Weights of a small transformer language model: tied embeddings.
Each number is 128 + 32 x the weight over its row's rms, rounded and kept within 0 to 255. Layers, rows and columns count from 0. Numbers have three digits each. The size before them is the row's rms in percent of the matrix's.

# up: layer 3 MLP up, 192x64, rms 0.236, rows 61-91, columns 0-63
# down: layer 3 MLP down (transposed), 192x64, rms 0.201, rows 61-91, columns 0-63
# gate: layer 3 MLP gate, 192x64, rms 0.226, rows 62-92, columns 0-63
up61 098:191126167143156081092119147113104127116143172129138153131066175101108128090197127137125154100175094124141171142088066177087123078155153198093137083147089129119159132183150136144114169133121142
down61 093:124107060060087101147135096097092129162111149119144176128163151068162096174181082061130147109165178174129171137114151165105168145123125117116122108186116105136144140070173160109130124105128107
gate62 101:138165136138133140120134130187115165132099097180098079121188113164108081110100102111106094147143125149113116127144127080071087132140177077115182201170128136114130162149108210163103105124129067
up62 096:105195101133155116141157136174076184131069147215122123177121116095102145131125181112167166094126173130140158120119120141103101070165103140082181137140138101153113135127107167194106134138135081
down62 094:128108080130094116146127050082115113146123074124137151148095175153124164108172154074082074148131114165185092081121090144126122097139149097049110124063092116137150123130106107106168174161139131
gate63 101:120112162151100134129055140082048113091177107116129117122090173114057131164148158197139134100157188150103135124096073135133075156121106152128121135106169139165144086132119157147133079176128106
up63 108:179145075113094172079066159075046201144106115113126147149104144115145114121106130106205108088171132116087096108190128126089119114123125140111134109087105135159135109149156156129083113155157100
down63 115:131185131140132124120122084126071114110090133073172151141187150085142126129090111109194116116149099121165117119162131124148073212141126148144191082081167134148126118092156096074154101089162103
gate64 112:067188071096129153120138147141143150138173186127144099171135070151117122152130186116127169103133152125162125191161188175121153125155111080160091139148125094140099124146089149061115078093102128
up64 108:110132137117120109095132113060121125079154096117120163117172160118139136097109113121115112180141120175111097102100152134153104126133133069117068135085136038115126077076146190107146056169071146
down64 108:152095108144103108204130180086116106078144079125202142173090118137192157149131121142089099136064133111079065140095064141142088138133146128106158135123130134128142124118151164106132075137173165
gate65 086:175172146175145065164125128055179137109097138117086166140165106165180116057146131098116131127122153092127132139090124160080128108105136132135073133139131066150075163166175130130152126191144133
up65 077:076093116091126112130167164170136127139164161101130072111112157152104142118122122161108159133056076139135115125196129088104171168139154137104125182147163200067176123176160145113156081151127144
down65 083:130160138109126080060127069102123164118109141101086095102169124129135170115119105120095127189126193062114135187145171128087108122126116069159100141135090167145057083113092131126133144179145153
gate66 099:177117127082143160121082082190128111112105174120096121159167110095173155152118062121086127066128176079135078124132159189091128162163132149166108135122121097121116148151067159125174091165124134
up66 100:187093192145171155124112142114111164067078146110119162134117168107133190113139135137133137114164106084124115121169141146137096144075178188130106126209121099134090209152130176117112131147136105
down66 104:111143133083116153080110136194080165135109121109177066172124158126133079158114119130160112090165108128145112149080173137157081133110176137102101151139146153159135177167111118118176073193166076
gate67 088:107106131139165131208149195128105141154152114142167090142096140124144205133096133114175176131108143142078117165130092129111148128115135181094142155125162116180139158150153161204135114144216133
up67 087:103180153111111115095138112105152100115100128117122112106082125141099068147159165187113151120150128141225087143144139115119148134129107078159131138157093022105128096110140096092086119103059118
down67 097:080145107150089092121140042124080122156121181188148108124189165133150140098108121194133093148144119133092146077129135166114134118103064120108175146128076094169141134173160165105096096125130092
gate68 125:170184156155055116087140124173102092132113128153118143103121117154105089095121083045140131135191119101163123122161159178144123108103200114150118110110132161149108148106094158072152197109106121
up68 113:155163115114092169188136129111140122103101078125092145153136059106066101108143156072171159103092072115101131144112163157115113142136083147131133132084131094148118074177176160084144130146090057
down68 095:109078127115130047161094147085190177140119137113177116163146110084175136144102073145094126132111099161118139142115179142150076128118119096147186057160097162150135076092142121164124165142154148
gate69 105:157100159194186140131109110073106133148136129124097047090121062142139177124167138130118120088110169094131127151106065138070148114125098108139136107143143109165078110172073123138153189180128127
up69 115:212129110139118111151059079080114147065060093135060146140103125101160143139133089129116117119119114130126131075142101106067139137087146135097137110067148061087141086120118123143118140164160109
down69 107:109171162137188186145118180175159103126127120151158152090123107171155117110136142123105101063182095112180118106086114083154196147185169150135147163126171081138178137139131118129113174102160116
gate70 089:131099127109104163109171178114094105117084099154090120134126110099095149122165127192104203098145114152117208168109061147114116136157114101094139110174107149140089122152166075147098177181090125
up70 093:104188139096100103148155112099150127107182092129078103140124125111146078029151094135135144150086127083145169092079138146132182107110083131153049147159151174139134097176114100110127104109140122
down70 093:157084115140110088129103158106086116132120172108155125127098116184173135148123126170079143090128140149125132211090115127089158093170115128169164171188118140177124106184118156178100150176168075
gate71 113:161109144128073176152109179104120122167137136175075144150075109124123083118164114113165178134148133147165162135095170143139126115146080104213082124161167204129070126165134182121127137137114118
up71 111:108156127095084176106070159137105128169161125152139092128119141142077099091128093132170157155198167143169109089178152133143168112151065116107202153113135165174160187115125124103144156087134103
down71 118:099111105162142124111087131111163186121120127086148132102183144130124136150034050111187139165119108176129112133149088118129093112137058121170169103097120152162137088123085121187139091125094110
gate72 102:137127141103134114198072129074098105086069124174125114163077143110132108150137105117119157156119160120186104106115133096099115145107080187154149109133139077040109121079101176145151155177100127
up72 087:180110079108134133050067137148136141169142108179170173123057140117082069132157146154154133136112137190156148094094139120174161153178115121155092134103128116150097104155120057103114120145133151
down72 093:118103135109111079093165130095153183164153106103110185091207148177166127165147122155103090089137149169142122125152138165131120181156135117147148106150084183161178149119131065126142089087083092
gate73 118:143089094150158144129107107134144123196137148091161129192117136191111124089128097186141098146094152128130108188130133118052144138174121131095165136134087118100139069070136126146174139199088161
up73 113:158127176188198118101150092125165088122155105142120109081118114087118141139119102141135117165117084160081077067128147121140153112090107067088130185175150141158176084169155125139127173082142099
down73 105:084105086096211140095102138179155120125130136142113114161155133122146139160142139164117092149092134115145077167076085078163112115092153078174097134069113168147108126180069144146141138184123174
gate74 088:191113117154171154134125080168041147174108148204104145066118113130105100106152113120111102131080151140125070141097133074102121136116125063115066108132118125107142118124173108080154097124101102
up74 091:183117122154160130099181122094126109143170152101167118148100159125193092148146144168120106113101181033069087100137114130114126173112057132127159118103132171100136116171110093137089075117102124
down74 096:056116139129157159108112139130140142136133118218072122094121105114127130101118148165176100041125071191155148087145172130098152066139121102103150094143103083129097169145121130114140142139082164
gate75 085:118149131099168130097140135165139091113180180142118093194134049121138107169084187128115146109151213126115145124142151130094124115143075103129081089145121152172166139192174119156154171111121136
up75 115:128189152129069173120152113143121140126089119132130089170164085102180104068084151155097137125157132101100077177132165075094181124147134086182147133137141087157182158119072094130142144085115111
down75 109:137148132175073128068178083098092217091078122171151119138110104155140104105126129060155153119129076132128159097134181102151136114135137140070133136151137152139148117108097088046137095114106139
gate76 099:174162121147132134116134114131151114148201112180134121115096141100143094156142084161135149204200188142153145095135133112097084112072147158111135150121181138159163102180060090099175125102138141
up76 091:100097085093139166107163168163141099161108174185158080114103124155160136119105090095178115168107089076144174069101105174098143114087139080145107143142118115163145133087153092098173094118142069
down76 092:131127099136136174153124100136118149152100106153117185130116068121103148103133168184142169111076095140117095125140150129116100043065086130074106107090135064070087129131149164063134139104103156
gate77 103:125142108075161104152138187093123179124107120123108096175111132161120088108094175143112150137169178143144138173109118116114118080164143101143155136125058154075087136179203213102112116145121129
up77 093:130117125183056169185115087083102164111123099101125137115073129126085108096158110123139139116122118121153072093163098139095159192131048173167139103111142126197083131101124112120079143136097139
down77 093:106207151127161173116095129199075110152075165154101081076167125106138168118115121191133126126146155096108155139147196156123151115146082092093135087172135122078124114138096130137086130174111114
gate78 101:110135140101109133137189142164146112115125119138150125179164120119108205084145080128105127141135185161052124139148112067153137158095135179156128149189163118110137163117070171133145109203084124
up78 132:105112122145096143191139120182142168136096128202112118105088164130122158140119091083148149172089140099149145124150086124095155119128181125139155206084143136108173113083101194053166121116133143
down78 120:166096092114185125112162161100097173143141134120071123147114173118149157167154140080128181138130154147175080173074091120152094132094124113090166108100173127116115139097137192077152207151145124
gate79 110:153079108094127124106172130211180147093114087099111120119153114157115096145144107139144133143088138160106130235136129135099140110154137122111160181165160150195143126149089128103080108085130065
up79 107:098153085129133123117141145122173138139168145168086122137112089145168121125126152104100136144163185126084139069111159144072207075122224125085158104135098114155152198150128110159140097150148117
down79 111:118122121127165107067158124134118112153111151156165148187083173128106098149077147113111127123152132131102111131134124120076129117154209169162103166060102117198117169129077058109118105121192118
gate80 100:165107068067119226124165138125092109131132200169158127139110114102088067180165110113113128131110141174077097155130132104076149139132102118119111168128144099133118120117162128157093155196100133
up80 103:079105152193172098177099160131148142153140105095105181161166117123089173198120159173116177124126139185183131185116112091115113096092164113124154158130129128142098097082128120159131162080096149
down80 090:143100164114161107101134102108126098106117157079133161168133165151087094157117074074137149128093160210135098172153108163090241152131141112122116143152147162142135078152151141126117132168087099
gate81 085:123117136115118105137086077120145113143185151163093105153056125143179160120123080133089115153140113162124112141102180132144067134114057141113132162136158138207117178094151140180203142089122133
up81 095:078146183102158111134216074071141110139186105170107114150159092091160140132099113127105184092084145093140168131110207142112149120120117091148104170155150085109141106152123140150118099099156100
down81 099:104135065144136166124109118148116098076095106178085104149167083125118131141127130136158119111110122080125139212108135144113096123085137175120155136124181083123118128070103135151153144127125252
gate82 090:166152117074124122125068109118090156151060183162129165145116164134114116105062072141091110132144157176174122105146102085090191128166117143183182124092100150193104142129122137154140146122135106
up82 110:160129129142114175103162148107162091111187137130159101166100145063060103119197130123095133123134107126103096107139166089107198136064123134080078144076150090125147091156134105112125160111073115
down82 112:088142076167140105093141106097141055129182120098136131187137158191121085089172104104106097075144091116130118103113119107073071131187074145150082100133129118159123091151125119132105103096131081
gate83 111:113095069151168095115044124150146138127105112160150089136184077156178120076184067122087135125126139157168121124158116121149138105146180125151126083147147121097176144141123198144154174131131079
up83 101:176156183130148125147134182069117126148115114159092126166113122121134095131077142071154158165174099168177093138117125169128090139068113159150123073168182135165112128156152138126197152123188108
down83 102:123159091139139127136113081119103132135117130150133086101169107097189141158144072134067107124160126102152166216179084174125139144134061141145155141164156132102187085146100135154113182120136070
gate84 095:186121165137147195185107149096115149096120163138107135076105166131074095140165141138134160098130141113159145133149096117078129157090075095072105099132134137124091104200141194121122088110065107
up84 113:156082128157094127105116174092131082144108053091139143122094170153058086184116137159148122118124138058095127069106113140101137127108097077069177132180167121147108135138110107133158123128088087
down84 107:106131057171098159104113103162131126105161108137110112109115126085172135066113133136120092034127105141120124124050147112111205119072198104092110142164114090117097148126084165128142131121137144
gate85 094:118119138156172118093073133112135161110192137225113115093114120118173125153155144122143155161159164099174163102165154111145094130104085153117115174155207115167185176128116133151164127107166151
up85 085:139119169153093149067149068147107119139144117128108098126133076155125142103120141088135121140173128111112129106154152210166129146080190074184089139153125143190145135145140113111158135040185118
down85 091:158154196142099135108112153075112127122119111184138112144118145091145187151115152043186155154135115094130166105132127089123193119140132140073108140097123147048100122067111085130109085116132163
gate86 067:137099143089069152174102171142122121106124159117153136085149168157078102139099117101102076138132109171120091079143086164096090175096144144123172076111085110124074124130212130152102166134078151
up86 091:115092150175116186067103157154142099135059121097113156137088090098058083164183072171154157092155131118195114106116115154101139135137085124127120160134120105120141084074128093137147159159102115
down86 085:129098091099096138206181131162123101143174151102134120108186115116152152103118127112087152097097127149137137104120126134181076112128170155097122102071168182069105178114159197132090082109159137
gate87 106:205114109123134099120136130146119151085150141156104140115140120180126112180159178109090093154157167140048101131102104114119155109122125129107116157093097141152081193142150204182067165141092098
up87 107:166159147081078053152123109092135139097099115137106128083088093080151098133108123087105167159158157133087075144117108152168129121129130065211105096123083165163129093107139144064142108133130153
down87 109:125105118163166160100105135117177134101067139154135111151175126111111078086067146158163157154187156162085107090094098141090155119167121144164110139090123159086112140177067127167108062148093106
gate88 105:134143136073134114121118097049098097134157120171113043138125065137148133112130138138088187133151185119134090118093138114112135100149074099185117133174104106102107126105157223154124116106122155
up88 095:117018138180125110127131170098090156092156096116162190142082192117117105113125079119193140150087177141127124092113134079132170153102162112107122162156145101065135111139129141148125146141101116
down88 095:103181179127160155142109103199151114114126119124115178131098091107174093162108151222113126125155080105094137116101168118097184121121104109100135080147095112112138183194122173125176145105119133
gate89 114:155110149152107101071135137122157061083082137091162151080120072136124105097138164109125211150159167143121142173134098161118111111093099117149122141159109104169174114131149144118207078108071145
up89 096:148188071117134148139066126168155141204090091151150175121106160122144153150103133164137149134165151099171174082147084104163111136131138172091169143106190163145084165160116122134125149113150066
down89 110:134103114149130159095102138132175154085144153113176121165121120088117159142075136130142150176177147127185118097125178137124081108156182109087143109154173137116076074045194117173127089139148103
gate90 098:145110117110110160165172120139128096213119081164089129163091131071141185152129127176086139099137119085101155145157203139166142102126133136110168122107173142126079106185124174131175150127125073
up90 089:105162139157139135134158172071115131112163148091157132100086107148145065126086134117148160155067122152162128168096170122083138121133104102138070117115044119150103100123168132074054116094074146
down90 085:134125141111135128153063083165149077116122156101134122106143129113161104170115118186123163144162139107072158210130116186093154123131143177189117138169170130146147109106112105203131127095189083
gate91 109:124102097083127081145148145088147123135197140184125111126133130128161137127136162105135153110129163102108145102111131090131122093125097090118064122148198197085143057145146177158117063131184074
up91 087:064115064106121132112093102138075103132090107218132122182116102118058110085136090136117136094167166128159087116127099101126140081145126139129159088087111118126129129123078109138104207102134085
down91 097:140141127135144120164105151179145114087131098124140087164127111130153124144137101135146040156115162145141163184157185098128149157145093117145102033202137057139131068151125142071137133133120140
gate92 096:162113099155158094155125053164163128139164181081113091128113175184105140102120117153124157147080137112107132179090121169102104132127114179153099122048107129162126079172127077097154137073130153